python train.py --vocab_size=32000 --activation="swiglu" --bias="none" --parallel_block=false --init_std_qkv=0.0254 --init_std_up=0.0363 --grad_clip=0.5 --decay_fraction=1.0 --final_lr_fraction=0.0 --doc_mask=true --train_tokens=503200000 --steps=3840 --dataset="wikipedia_en"
Each number is 128 + 24 x the weight over its row's rms, rounded and kept within 0 to 255. Layers, rows and columns count from 0. The size above them is the row's rms in percent of the matrix's.

# layer 3 MLP up, 1536x384, rms 0.0366, rows 785-802, columns 128-255
size [103 113  95 132 105  87 100 111  85  93  91 102 108  99  98  94  90 101]
[[125 135 175 147 115 160  90 121 133 122 151 140 100 169  99  93 103 154 171 146  82 142 111 151 100 107 160 142  79 101  89 108 126 102 134 118 130 121  45 133 178 136  83 135 135 169 124 100 119 108 124  64 119 128 116 133 132 126 127 125 148 134 146 143 153 128 143 107  99 155  97  90 102 152 119 117 149 142 126 108 146 120 127 142 122 110 112 104 117 117 107  97 141  96 107 122 177 124 127 149  97 145 126 152 134  62 151 118 118 119 101 142 119 147 105 124 116 136 126 107 125 128 125 145 106 147 138 141]
 [148 133 129  96 105 130 149  90 113 127 158  67 144  92 186 130  96 134 132 140 169 118 125 120 122 134 141 133 127 138 126 163  93 107 124 126 145 140  74  79 155 123 135 145 110 111  79 129 137 100 121 140  83 105 198 121 142 111 136 131 174 155 106  94 104 159  96 126 133 132  61 115 171  77 152 146 111 165 147 133 127  91 149 109 144 141 103 116 138 123 111 133 124 121 111 118 122 113 105 154 110 117 119 158 150 139 153 176  90 131  83 152 146 150 134 153 124 130 132  96 107 122 148 133 121 117 139 127]
 [124 128 128  86 139 145 168 119 124  90  96 112 155 108 121 171 137 179 139 183 118 140 134  81 113 132 153 150 132  98 155 130 148 166 143  80 105 174 194 132 158 118 139 131 147  70 117 109 155 126 153  99 116 103 182 127 120 122 156 122  73 109 120 148 115 169 175 157 105  99 124 167  98 103 129 138 143 165 109 139 140 120  87 109  61 148 126 149 111 102 138 126 107  98 176 121 138 168 177 105 146 123 122 108  91 130 137 115 107 136 119 139 122 100 142 137 141 115 151 102 136  68 148 132  98 149 140 123]
 [112 137 139 100 128 144 137 143 116 115 127 172  89 115 117 129 121 105 107  80 149 146  88 160 104 167 115 110 110 144 120 112  89 139 108  63 138 163 105  96 118 115 114  84 132 110 148 131 124 104 128 106 142 128 117 151 137 111 113 102 117 141 102 102  99 143 128 116  94 148 111 150 146 127 112 165 184 103 147 158 128 138 151  58 146 138  93 171 145 134 117 174 131 138  86 120 163 161 138 153 121 124 106 147 131 149 134 147 125 150 127 112 135 119 135 116 145 111 120 110 101 123  81  79 122  97 171 160]
 [153 145 119 106 101 132 155 119 115 143 176 134 131 153 146 164 118 156  98 129 171 120 130 104 101 130 103 103 125 152 139 123  99 159 154 102 159 137 132 137 124  84 134 163 106 123 123 111  91 119 139 133 124 153 146 154 145 101 124  94 129 159 109 113  88 173 113 113 141 132 126 122 162 155 142 142 136  93 111 124 138 156 113 147 135 148 150 103 150 148 162 111 158 144 122 148 131 146  91 122 124  77 136 153 160 142 119 113 156  91 110 139  92  99 149  87 124 112 139 155 150 122 104 133  87 123 101  99]
 [117 106 151 122 151 117 140 127 123 129 124 113 102 175 101  99 135 143 127 138 142 110 125 113 112 125 146 149 153  67 100 129 119 114 106 117 130 157 110 152 176 141 119  82 178 118 118 101 102 108 114 174 143 119 108 135 167 104  89 110 125 126  76 126 115 107 147 160  82 144 162  94 137 159  87  78 131 149 135 162 154 124  56 145 147 123 137 109 136 187 109 130 165 151 144 116 102 145 125 169 138 120 109 151 123 126 154 153 152 140 137 115 127 128 116 118 151 146 171 109 139 106 131 147 106 100 148 162]
 [118  92 116 158 113 128 128 139 122 101 131 137 104 104 162 114 143 139 137 101 157 103 115 141 110  85 140  82 111 167 130 121  94 102 140 150 121 116  96 127 104 113 154 153 153 125 110  85 135 141 170 109 119 140 108 136 125 100 161 114 115 169 160 110 122 146 110  94 159 145 118 106 116 106 163 123 158 117 139  83 108 142 131  80 112 138 138 148 142 145 139 129 155 117 156 128 110 123 117 117 144 130 124  91 155 108 105  88 131 164 107 130 127 146  92 127 159 142 141 150 148 170 138 137  96 168 100 123]
 [119 133 106 159 173  87 157 172  80 103 152 121 120 117 125 137 138 127 100 128 118 114 132 165 108 121  94 134 137 116 126 107 163 134 157 122 163 110 117 156 132 150 133 143 123 142 115 154 114  99 125  99 100 166 191  86 103  87 169  66  98 120  82 148 114 151  93 147 134 111 135 100 101 150 148 139 149 136 125  89 121 167 146 110  71 168 139 170 167 120 145 109 124 133 128 129  71 132 173 164 131 162 111  90  90 178  93 158 139  87 119 138 113 142 112 139 108 168  96 153 139 169  93 101 162  84  88 137]
 [100 148 175 119 138 144 112  94  97 117 138 164  98 154 138 109 140 173 153 142  95 116 115 120 154 135  99  88 131  82 142 164 134 127 129  85 130 119 159 136 144 102 116 121 104 138 117 129 172  85 158  59  66 195  99 131 167 113 150 170 122 125 158 104 133 115 135 128 166 122 149  99  84 147 112 123 141 125 129 136 125 111 114 149 149 115 160 104  94 126 118 124 102 146 147 120 187 118 154 128 120 129 166 174 130 146 101 134 133  67  97 134 155 137 109 133 114 128 164  97 153 102 116 120 122 153 175 111]
 [115 153  82 113  80 165 127 129  96 136 163 142 150 144 131 126 153 140 121 148 114 140 125 141  78 145 158 128 101 149 145 156 148 132 107  61 106 181  92  95 114 135 148  95 116 131 144 133 140 104 137 124 140 162 123 128  99 124 117 105 133 105 142 116 148 144  69 161 137 125 183 138 134 104  99 112 163 172 177 147 110 125 129 162 105  80 156 111 113 156 113 135  70 119 134 108 154 154 104 131 107 142 108 126 161 146 102 159 126 112 140 137 146 100 119 109 173 142 133 153 106 112 149 147 126 117 130 166]
 [157 133  53 115 140 109 111 167 104 157 123 135 178 121 121 147 115 125 130 156 196 121 116 131 109 134 124  96 128 168 148  61 141 132 145 145 146 117 129 138 117 102 128 147 110 138 173 140 106 138 100 145 146 120 102 151 130 121 134 100 131  86 141 151 139 104 134 128 114 126 164 138 134 135 125 115 128  77 141  97 123 145 108 146 107 154 119 133 111 129 128 139 122 128 106 138 143 178 135 128 128 121  97 139 138 126 111 164 127 139 152 148  76 121 110 122 131 153 102 168 144 135 159 132 126 155 107 142]
 [128 159 124 159 104 120 161 111 142 133 144 151 169  98 110 150 126 134 142 136 142 169 137 136 131  79  97 152 145 133 130 130 150 106 132 124 144 151 109 123 134  83  96  99 132 127 105 137 123  88 124 108  98 123 113 165 144 108 166 172 137 139 136 133 127 146 148  92 150  97 146 171 143 134 134 121 102 128 151  87 143 164 159 158 112 104 145 138  88 102 122 115  77 163 113 153 161 166 171 154 127  99 142 130  99  85  86  94  79 121 109 127  92  63  90  78 111 185 123 107 135 135 162 113 117 112 135 138]
 [101 145 161 113 139 142 160 124 131  89  94 137  95 125 148 157 101  71 166 127 145 105 130 127 115 136 139 133 149 132  95  96 106  96 135 113 167 114 129 136 134 129 116 116 128 158 110 125 164 130 144 140 118 105 120 137 119 130 133  89 127 142 126 111  23 138 112 117 144  69 166 130 181 120 139  94 160 114 123 149 186 139 125 101  91 117 119 144 116  97 174 107 112 148 131 153 130 115 121 145 107 197 126 147 126 141 146 113 143 160 140 158 102 146 146 119 118 100 124 115 116 152 106  93 177 124 135 153]
 [174 124  87 127 128 118 131 140 121 104 142 147 134 131 129 154 140 129 116 144 118 144  96 136 146 115 131 115 102 130 145 117 146 104 153 114 151 149 139 134  79 133 129 160 126 118 156  97 164 116 132 154 129 104 109 103 141 144 128 147 131 124  83 156 101  99 140 116 162 188 105 133 126 154 155  98 134 110 131 191 145 134 187 118 112 146 155  83  98 136 118 121 124 149 156 135 131 124 143 119 152 121 127 128 109 136 136 162 101 150 157 151 148 168 100 119 128 100  66 115 160 121  91  97 120 157 126 110]
 [137 125 199 114 147 177 153  85 130 169 115 116 116 134  80 128 154 120 155 159  98 124 113 117 104  90 126 107 121 111 142 118 141 171 102 133 142 119 131 126 101 133 107 131 134 135 146 134  88 128 140 134 113 142 107 145 124 191 119 160  91 165 101 131 104 189 118 107 153 121 125 155 122 154 139 188 117 166 116 106 111 122 128 130 147  87 114 112  93 131 160 162 158 107  87 145 155 106 136 121 102 108 126 118 142 103 141 108  89 111 116 129 116 129 119  91 121 145 137 141 141 101 148 126  70 133 129 154]
 [131 114 129 130  98 145 146 129 158  71 113 143  78 122 151 125 154 118 140 144 112 117 128 106 131 106 124 116 114 143  89 118 106 118 148 108 116 133 125 126 109 170 157 155 163 152 128  84 115 196 141 129 149 117 137 147 144 130 104  94 157 161 120 161 149 118 141 149  87  91 121 138 136 124 145 110 166 153  87 123 114  82  73 142 104 102 131  77 157 115 129 142 156 128 137 152 118 145 100 135 150 144 162 127 120 110 120 157 137 132 128 134 119 139 158 144 131 129  99 105 146 135 118 120 115 122 143 131]
 [177 116 116 135 155 151  89 117  83 117 126  90 127 114 130 115 139 130 152 173 126 114 119 129 154  94 141 136  91 123 134 124  97 141 101 143 104  78 128 138 126 106 116 154 134 152 106 124 133  89 143 153 116 129 141 133 122 142 108 150 144 122 149 166 137 145 150 113 102 124 140 150  97 161 105 106 117 139 133  98 101 115 160 130 127 112 113 113 142 108 124 124  92 124 119 108 123 109 143 148  89 119 131 183  99  85 128 125 125 120 129 107 103  98 110 115 150 163 129 147 108 140 147  82 151 167 142 156]
 [125 131 137 151 151  96 161 118  90 112  95  73 112 139 136 115  96 132  87 105 147  95 127 111 127 135 161 133 125 137 141 142 133  97 128 164  80 147 170 120 144  75 130 134 177 124 120 158 143 139 116 159  80 169 134 100  95 126 101 121 123 115 132 153 139 161  83 110 170 116 113 109 157  92 104 152 123 127  78 141 108  95 137 150 128 144 123 140 125 131 169 148 103 136 154 119 149 114 132 151 117 146 114  91 123 169 119 124 135 164 176  98  89 114 114 121 134 113 153 147  95 148 131 142 148 134 184 101]]
# layer 3 MLP down (transposed), 1536x384, rms 0.0363, rows 785-802, columns 128-255
size [109 107  92 116 100  94  97 103  90  99  99  95 106 102 101  92  97  96]
[[129 153 130 157 148 145 107 116 126 108 181 120 135 131  49 117 150 152  76 184 141 104 111  60 130 169 115 157 133  88 182 117 173 186 111 119 147 125 161 137 151 108 101  99 144 158  95 126  98 107 158 106 147 146 120 134 115 153 149 165 153 134  97 147 107 164 147 150 137 131 130 138 131 104 117  82 114 163 103 154 103  83 145 164 152 130 158 132 104 150 107 139 113 110 117 108 135 144 157 125 130 135 118 137 103 159 161 109 129 162 126 136 133 111 125 108 106 134 109 136 125 107 118 116 103 103 119 142]
 [164 142  96  96 158 139 108  56 104 101 172  96 141 107 174 155 106 104 125  89 146  64 114 125 148 151 188 130 138 110 137 140 132 114 130 135 131 117 140 108 170 105 103 138 134 129  87 113 109  98 139 100  80 108 171 115 135 112  84 132 174 104 109  84 132 142 114 135 151 145  77  78 166 107 164  98 133 147 153 151 131  91 149 112 163 154 114 132 133 141 130 122 141 102 118 114 103 138 137 167 113 123 116 167 123 119 149 135 101 134  57 124  90 147 133 163 113 105 124 141 131 157 129 151 148 102 112 141]
 [110 115 156 108 176 110 141 140 108  93 129 111 120  73 111 152 128 158 166 209 101 141 158 121 131 133 160 112 136  91 163 112 125 130 174 132 136 149 143 142 128 128 133 127 143  99 126 112 178 113 158 128 137 121 177 104 117 146 176 128 122 102  99 126 131 145 128 114 113 103  97 119 111 110 129 134 114 132 131 141 167  85 100 163  75 141 123 156  94 133 168 139 115 132 163  98 107 157 150 124 154 113 139 116 124 139 149 109 128 103 156 155 135 117 172 107 145  81 156 114 128 109 159 123  98 160 157 114]
 [127 154 129 108 118 157 118 153 115 102 112 174  95 105 104 153 114 136 111  86 137 118 103 151  97 175 116 131 114 138 114 119 101 140  93  59 138 149 107  84 124 115 129  74 131 107 151 117 130 114 112  92 156 136 137 157 155 116 110 122 111 148  99  85 103 124 133 142 106 139 110 153 136 132 124 189 182 104 129 154 115 162 146  63 140 154 101 175 161 134 122 170 129 163 108 132 158 147 138 150 126 118 103 147 104 161 128 146 129 150 124 114 134 117 117 122 148 125 135 111 102 116  64 113 121 105 175 170]
 [123 106  96 128 124 106 137 100 101 106 172 110 105 112 143 160 128 134 109 121 163 145 136 110  75 171  84 119 141 139 107 128  99 142 138 127 157 134 136 161 133  89 142 169 146 114  87 127 127 165 117 148 136 121 150 140 141  87 135 101 119 113 113 152 124 159 120 108 111 129  99 142 110 155 115 133  85  71 125 147 147 130 145 164 120 126 130 110 164 144 142 102 144 139 127 120 132 190  71 127 124 119 117 153 141 150 139  78 162  57 114 145 122 122 152  93 162 124 111 159 142 112  77 124 107 131 110  87]
 [140 146 123 133  93 156 139 124 112 157 140 124 129 127 119 125 135 112 109 133 123 126 157 125 149 111 158 134 120 137 109  99 126 150 137 134  56 131 139 126 148 146 110 120 113 119 160 136 135 132 124  79 136 141 119  94 105 144 142 122 163 119 171 136 176 136 125 146 133 132 130 166 116  78 182 111  97 162 108 115 123 122 144 127 127 114 100 137 134 123 112 118  99  88 116 125 131  88 136 146  87 142 131 133 146 111  81 154  99 114 113 136 137 139 110 120 112 106  78 151 117 155 135 105 128 150  60  83]
 [155 157 121 122 138 119 171 101  99 141 130 137 134 171 115 109 117  98 145 124 103 149 102 136 114 163  99 169 142 110 106 118 134 138 121 126 177 127 127 104 145 140  86 128 103 153 159 118 154 129 131 127 161 100 160 121 116 144 136 149 139 100 118 138  90 140 129 174 124 116 132 128 129 135 113 161 126 155  48 139 161 124 135 194 120 132 146 111 129 121 151 103 108 159 123 110  89 120 110 130 113 106 140 169 121 157 138 169 123  79 143 129 134  64 172 122 121 106  92 127 124 104 147  90 152 145 130 128]
 [122 131 102 133 105 128 114 116 135 195 125 159 150 154 125 148 131 143 164 122 141 135 139  72 101 158 141  89 132 138 111 137 105  89 127 133  74 138 124  97 107 119  96 149 134 130 162 102 170 164 120 144 152 120  81 140 134 113 115 169 156 110 147 111 136 129 168  72  92 156 125 147 123  99 156  90 135 101 151 150 113  81 118 129 173  96 152  89  92 129 125 148 132 107 118  93 155 141  82  82 158 125 121 157  96 115 140  93 112 167 136 105 152 100 151 144 149 150 139 119 157 137 181 171 126 166 146 134]
 [157 130 156 114 100 128 116 152 159 139 137 119 166 147 106 138 137 130 141 111 128 170 172 114 107 128  79 149 112 132 145 142 132 131 113 126 109  83 138 160 132  95 128 117 139 139  92 158 153 161 112 148 138 137 203 181  85 105 125 127 145  98 110 108 149 118 114 172 100  99 128 151 107 152 106 139 130 163 111 137  98 129 118 129 111 115 117 114 140 133 116 116 133  83 103 144  66 135 160 117 144 118 137 124 126 127 151 124 109 124 145 110 148 109 112 126 120  88 158 134  87 153 166 138 160 122  80 119]
 [119 163 102 110 133 177 128 146 110 111 124 136 185 145 106  69 157 149 164 140 108 157  97 155 110 100 177 132 154 156 147 118  96 153 126  75 109 135  65 111  94 121 186  91 109 117 168 103 169 153 120 101 121 115  99 137 103 138 119 109 108 137 150 151 158 133 104 146 135 133 142 120 134 103 109 107 151 164 160 109 140 126 109 156 137  88 141 144 104  88 105 152  90 168 111 112 136 111 129 107  93 106 126 118 152 105 123 158 136 140 161 117 140  85 142  83 124 161 116 150 119 108 120 144 110  88 119 150]
 [103 118 154 155 100 130 147 100 137  69 147 152  81 162 111 151 134 147 172  73  99 129 185 168 162 114 126 157 138  89 128 113  91 121 137 113 149 139 131 134  94 122 141 108 169 106 117 134 128 151 135  94  87 116 121 101 109 157 111 191 128 196 108 147  96 143 118 132 132 169 108 114 126 109 119 102 137 150 135 135 127 126 133 117 130 154  99 132  94 172 130 130 136 175 166 143 116  61 137 146 128 137 164 115  88 149 130 123 124 132 103 117 168  94 138 120 134 113 127 137 157 130 100  99 143  70 158 102]
 [122  90 117 119 124 155  91 175 148 132 128 123  69 132 110  80  93 156 108 138 116  89 139 136  98 174 128 112  98 147 103 150 126 134 110 129 154 137 169 139 125 147 179 174 134 138 123 124 126 171 146 145 170 137 120 108 100 138  89 123 134 136 148 101 121 103 137 162  91 134 146  66 140 108 142 120 160 132 144 191 117 113  97 112 182 172 111 112 173 145 143 160 144 119 161 115 109 127  82  86 116 160 124 149 131 142 161 150 156 137 145 132 134 167 137 129 119 111 107 120  92 136 141 164 114 163 129 116]
 [106  99 135  61  97 138 109 126 150 106 142 148 136 111 137 152 136  97 168 111 163 119 148 142 107 100 129 147  93 170  93 104 110 170 176 138 143 138 153 148 166 138  87 119 150 173  88 112  96 110 129 121 105 121 120 180 135 115 151 123  68 163 183 174  59 107 101 126 161 104 179 141 169 133 157 179 141  93 115 135 140 118 111 137 150 143 134 143 128 100 165 124 126 129 119 152 123 131 136 162  85 156 127 151 148 145 133 132 138 107  86 118 116 122 132 100  82 143 150 139 130 166  83 161 134 129 152 134]
 [149 123 115 154 119 143 120 120 107 153 136 141 138 114 159 155  70 136 130 162 126 132 129 161  81 127 148 104 109 157 100 140 143 138 126  98 147 167 106 125 126 138 137 126 168 126 167 127 115 128 109 126 141 112 124 129 132 189 111 136 107 174 117 156  87  91 175 130 152 153 139 120 188 124 129 126 143 118 120 157 115 115 167 104 131 137 125  89 127 103 111 171  96 154 145 145 114 136 137  82 115 113  55 173 139 116 143 118 101 127 109 145 132 153 142 145 145 110 150 111 126 136 135 136 130 125 116 195]
 [112 137 109 126 120  47 128 115 118 108 115 113 115 116 105 107 152 107 112 108 138 131 105 166 132 127 133 122 127 182 105 157  96 104 152 141 104 151 107  94 148 144 127  95 111 119  85 124 117 125 129 162 138 120 145 136 158 102 176 118 135 148 147  96 196 127 119 141  95  89 109  90 134 135 144  92 109 146 119 128 110 106 104 135 148 137 135 130 131 137 109 107 128 122 150  81 119 138 147 168 151 137 133  82 108 121 116 130 155 114  97 156 110 130 134 169 146 141 103  70 111 132 151 153 151 137 157 128]
 [110 114 146 129 131 144 148 116 159 115 112 122  71 113 119 138 155 127 139 121 128 147 122 107  99 116 135 107 135 112  90 133 112 124 130 128  90 120 132 103 133 178 155 139 169 177 161 103 118 173 148 128 149 125 156 147 164 167 103 145 154 161 115 184 141 124 127 147  96  86 138 134 113 107 139 132 152 142 127 127 115  91 111 138  94 107 128 103 177 137 134 160 112 140 148 159 109 131 150 128 148 128 170 125 122  90 123 132 154 157  92 139 113 124 136 143 113 137 128  90 124 149 109 139 137 123 134 125]
 [ 99 146 143 130 116 112 127 168 199 159 102 169 129 160 119 167 113 142 154 110 127 164 144 111  56 152 138 153 185 150  83 137 143 126 109 149 115 147 127 110 161 131 128 134 155  96 122 124 159 150 130 103 143 127 108 108 163 118 171 103 151 108 129  65 146  93 126 128 171 127 127 112 147 125 178 134 135 129 129 171 167 138 112 128 123 124 145 126 145 147 144 146 145 101 130 143 166 119 145 141 147 130 129  92 126 144 146 106  91 127  99 102 127 142 138 161 117 151 160 135 128 119 132 136  92 105 139 108]
 [151 105 161  86 101 131 107 124 151 125 147 179 105 146 160 154 113 165 120 127 143 115 128  89 128 150 140 176  99 110  96 139 116 151 120 102 198 129  91 110 138 163 103 143 128 150 149 117 138 120 133 145 174  82  99 147 129 108 101 140 101 146 120 121 124  99 155 131 113 143 172 171 143 180 153  94 160 124 142 119 145 168 109 113 177 105 168  94  91 150  70 124 118 131 128 122 106 157 122 112 132 124 143 179 126 111 116 116 122 129  79 155 121 119 142 121 112 135 108 105 156 139 133 107  68 144  66 161]]
# layer 3 MLP gate, 1536x384, rms 0.036, rows 786-803, columns 128-255
size [106  92  88  95 105 101 105  94 101 107  92 109 105 102  83 109  91 109]
[[137 126  85  92  74 120 143  90 108 130 144 114 139  90 152 160 117 160  78  87  97 127 121 101  77 109 149 123 168  92 118 181 135 119 126 109 106 110 112 125 105 105 111 140 141 107 129 140 138  96 134 159 149 140 124 103 146 112 103 188 152 115 148  78 132 154 149 148 108 109 104 141 171 129 122 127 179 133 107 115 135 151 158 154 141 136 144 128 115 104 145 122 125 125 139 104 162 119 118 133  97 138 122 145 155 156 120 137 102 114 113 173 116 121 136 129 113 158 153 120 143 118 132 134 122 125 130 141]
 [127 113  97 105 122 124 154  98 112 125 100 117 143 123 113 133 128 178 138 131 169 148  88  51 134 122 115 133  95  96 114  92 182 134 101 109 137 140 122 131 130 152 152  97 150 119 108 119 141 140 109 104 133 119 101 127 106 119 154 183  91 132 138 158 122 132 168 156 154 193 121 137 116 125 184  84 108 124  70 104 106 132 124 112  90 109 154 130 142 116 131 143 137  75 123 111 162 159 156  98 121 153 118  80 156 133 126 167  92 132 115 119 138 138 126 126  93 120 133 111 127 108 146 124 133 135 150 127]
 [163 154 146 137 148 131 137 150 120 110 202 133 166 140 131  99 146 161 139 117 124 112 125 132 113 106 124 148 128  95 129 145 105 120  92 127  81 128 129 180 108 146 159 174  93 168  75 150 144 112 119  95  78 135 107  92 159 105 127 101 164 126 183 127 138 128 136 126 187 158 131 114 123  98 174 126 108 154 180 129 122 110  91 147 104  88 115 114 118 139 130  99  80 104 105 118 122  95 116  86 172 152 128 130 135 131 133 144 137  65 129 101 114 103 114 129  75 126 139  95 170 139 192 107 160 105 112 144]
 [169 131 115 118 147 159 164 156 133 142 150 156 123 148 133 145  93 145 120 147 156 108 123 102  98 117  93 100 151 122 140  87 139 151 118 134 143 130 101 106 103 120 102 144  88 179 143 110 120 113 121 121 114 174 145 126 166 146 119 116 113 136 116 105 116 133  88  79 132 144 110 143 147 138 188 123 137 105 114 117 126 157 133  92 163 152 146  97 132 163 155  79 119 172 106 130  76 138 117 165 152  93 159 127 119 126 108 120 121 116 126 136  97 102 109 106 108 148 159 178 149 115  84 137  95  94 125 117]
 [125  85 116 101 158  99 128 129 127 107 135 137 145 146 144 116 131 184 143 129 121 136  92 133 124 148 106 128 176 110 136 153 133 108 141 147 181 133  98 133 103 113 117 129 126 165 100 112 115 128 128 190 125 143 137 145 138 125  97  95  99  87 103 116  88 101 167 101 128 109  95  87 143 158  96 141 177  99 155 158 102 116 111 137 135 165 133 126 129 124 141 141 133 142 133 141 111 134  95 148 128  97 142 141 117 135 157 131 132 129 149  75  89 138 144 131 172 145 153 109 145 120 120 134 128  75 183 170]
 [161 146 129 109 140 111 135 100 103 119 131 168 114 167 126  94 138 106 127 153 107 193 141 114 141 111  78 174 145 128  92 128 117 115 106 129 134 169 133  91 155 146 104  88 116 138 137  94 147 145 110 121 182 121 195 160  91 124 122 102 113 117 132 134 120 130 112 176 126 127 116 126 150 121 145 156 141 160  82 135 171 102 108 150 134 107 124 129 130 125 179 125  92 150 115  93 132 107 120 141  81 111 152 172 113 135 144 153 124  99 110 185 139  94 135 113 113 101  96 139 116 116 118  79 119 138 155 174]
 [130 203 128 111 122 127 103 120 133 155  95  97 122 139  99 140 112 140 147 118 131 122 106 114 121 130 131 130 123 137 132 163 118 136 117 121 140 161 183  94 123 105 163 117 152  88  84 149 134 152 147 139 152 137 100 150 174 148 100 109 138 125 137  95 148 129 146 163 150 110  98 108 124  92 114 148 113 106 140 147 157 126 130 144 130 122 127 149 100 127 132 136  90 111 154 163 162 128 149 109 140 120 156 125 167 111 169  90 135 115 139 144 108 112 131 118 137 190 127 147  94 123 136 109 137 132 121  98]
 [ 84 126 110 149 147 160 114  73 113 155 183  67 125 112 146 113 129  93 100 139 111  83 129 139 133 128 185 154 110 107 143 109 104 148 150 117 164 143 118 127 108 173 126 101 110 110 158 117  91 103 148 135 110 131  61  72 167 170 111  84 138 167 169 158 136 127 102 103 141 169 137  87 189  92 164 150 131 126 155 139 116  64 114 127 152 131 156 101 161 157 100 118 111 148 137  88 131 123 138 158 116 133 117 122 113 133 136 126 128 133 148 173 147 149 116 147  99 120 115 120 137  69 106 102  94  99 173 146]
 [136 155 110 137 131 166 120 146 110 122 119 140 135  96 121 114 176 169 155 113 106 168 113 132  97 100 169 176 164 123 145 117  91 154 134 135 123  99 100 132 145 131 166 112 131 114 121 114 148 170 127 141  92 120 107 116 149 142  84 122 122 154 140 136 162 141 123 110 119 140 152 116 127 137 110  97 117 138 152 107 140 127 124 163 134  88 132 147 116  86 115 150 111 209 135 118 122  96 117 107 122 122 110 119 121 103 119 135 140 137 145  85 157  78 156 100 117 140  89 126 108 120 147 161  95  87 147 147]
 [114 130 148 140  82 148 132 121 144  81 145 136  83 176 127 132 128 134 164  90  99 134 174 121 178 131 137 166 121 111 122 152  72 139  98 120 149 111 119 119 116 124 154  72 160 102 111 135 117 133 118 113 130 130 122  78 151 101 106 141 153 202 114 109 102 156 109 156 155 135 104 139 127 123 124 115 126 153 128 137 113 137 144 122 127 150  76 138 111 135 108 148 140 139 151 148 123  77 137 148 120 150 191 122  98 129 121 140 133 132 112 133 168 110 163 100 141 127 127 149 151 140  92 127 135  68 141 124]
 [165  80 128 126 106 158 164 174  92 119 148 107 125 150 136 109 152 142 115 130 127 101 117 151 124 155  94 116 154 160  94 123 136 151 160 139 127 158 146 127 139 158 150 122 143 110 118 179 143 142 165 153 120 119 155  93 150 144 140  93 115 131 182 116 134 131 113 132 146 135 127 133  90 120 135 130 131 131 108 148 133 118  92 144 153 135 146 153 147 102 189 160 138  82 142 151  97  61 109 145 144 108  97 136 100 149 109 151 118 160 142 142 116 158 147 148 192  98 120 164 126 118  81 144 122 124  85 128]
 [128 152 114 149 158 137 147 129 143 162 132  88 137  52 140 110  93 132  83 168 117 135 109 152 125  97 106 117 149 102 151 134 191 153 129 138 138 130  66  97 145 135 161 132 142 133 123 162 131 151 117 133 146 134 113 129 133 154 132 154 152  80 122 146 140 133 109 150 102 155 113 130 121 109 105  95  97 165 141 134 130 101 127 122 123 147 100 142 133 136 126  99 113 153 156 110 146 139  91 134 177 145 120 115 129 109 141 113 119 136 170 139 165 118 143 149 179 111 127  77 115 147 171 112 131 106 107  75]
 [151 127  86 109 104 154  97 106  99 165 142 111 123 129 124 140 135 144 140 142 132 152 101 138 130 115 148  89 112  99 150 153 158 118 161  77 133 158 142 123 123 136 122 177 140 134 171 129 139 109 106 138 146 113 119 125 136 152 124 137 120 164 138 150  91 106 176 124 138 177 132 124 148 143 135 123 137 117 129 169 112 116 172 115 125 149 149  79 101 153 125 125 116 154 137 130 140 137 117 127 155 125 101 140 131 135 143 125 134 141 151 159 170 180 130 120 168  86 117  95 132 112 106 102 117 124  99 155]
 [149 141 134  79 118 201 136 118 148 153 130 114 149 150 131 160 153 126 140 130 104 147 151 102 101 119 125 145 147 102 150 113 140 142 115 127 158 130 160 141  88 119 125 137 126 136 134 125 113  98 147 133 118 116 114 116 140 163  57 151 134 143 121 135  88 132 129 112 166 135 105 132 162 133 132 186 127 126 137 116 140 144 173 117  94  93 127 125 112 121 132 157 137 138  97 134 172 115 141 112 126 134 167 116 141 126 138 103  55 148 151 117 140 145 150 103 139 114 145 172 102 120 128 134 110 149  92 130]
 [153 135  93 130  81 104 120 144 128 128 143 162 133 114 138 143  74 125  83 158  96  75 113 103 148 129 140 144 104 161 122 125 166 140 118 130 145 159 123 118 124  55 145 114 123 101 132 129 135 115 108 137 140 133 119 126 125  97 147 114 101 115 119 131 171  83 122 104 131 147 111 169 146 156 135  93 115 102 112 110 113 148 125 158 119 109 129  91 130 112 104 129 128 148 163 104 123 175 100 176 110 135 166 125 163 189 109 136 108 121 178 127 117 102 191 129 170 142  48 148 133 121 146 119 117 118 167 119]
 [136 120  99 123 128 145 115  96  76  87 137  90 123 107 122  84 118 108 113 131 151  88 126 144 191  89 137 139  84 138 152 105 110 113 115 111 123 101 109 134 105 111 114 114 130 173 133 120 105 125 106 182 130 137  99 128 102 127  84 125 125 124 152 183 128 134 145 140  88 126 140 163  95 148 102 106 118 141 125 102  84 111 148  99 116 138 120 136  94 116  92 107 142 128  98  97  67 133 127 101 100 156 116 168 113 108 100 159 150 130 140 157  99 101 110 106 124 128 129 121  97 136 116 122 183 152 122 156]
 [128 122 157 137 127 111 117 127 100  84 100 123  92 155 164 134 125 135 104 117 135  66  80 105 169 106 128 122 141  82 117 116 124 125 118 161 137 143 148 126 142 133 143 133 192 124  99 170 108 109 134 105 132 171 138 143 137 115  65 102 147 136 136 123 153 139 129 145 168 137 124 136 112 114 110 120 107 167 106 141  89  79 119 132 140 109 123 134 147 141 141 127 135 104 153 116 150  99 141 128 120 115 143 131 161 130 141 148 136 142 157 119 117 108 130 103  89  78 138 161 116  97 113 124 141 155 125 136]
 [ 86 142  82 154  99 108 177 107 147 187 126 110  94 195  93 122 140 118 111 170 146 114 145 109 134 119 134 114 113 135 115 125 141 121 144 113 131 129  93 143  79 115  89 105 112  97 107 153 129  97  94 119 118 137 150 162 123 145 138 144 129 118  82 103 139 155 127 143  75  87 135  99 133 144 140 127 155 102 151 159  96 108 135 106 102 180 128 133  93  93 129 107 156  80 104 117 121 129 115 110 105 187 128 138 149 157 157 157 133 169 136 161  83 146 139 138 133 126 159 112 135 158 157 164 129 126  96 131]]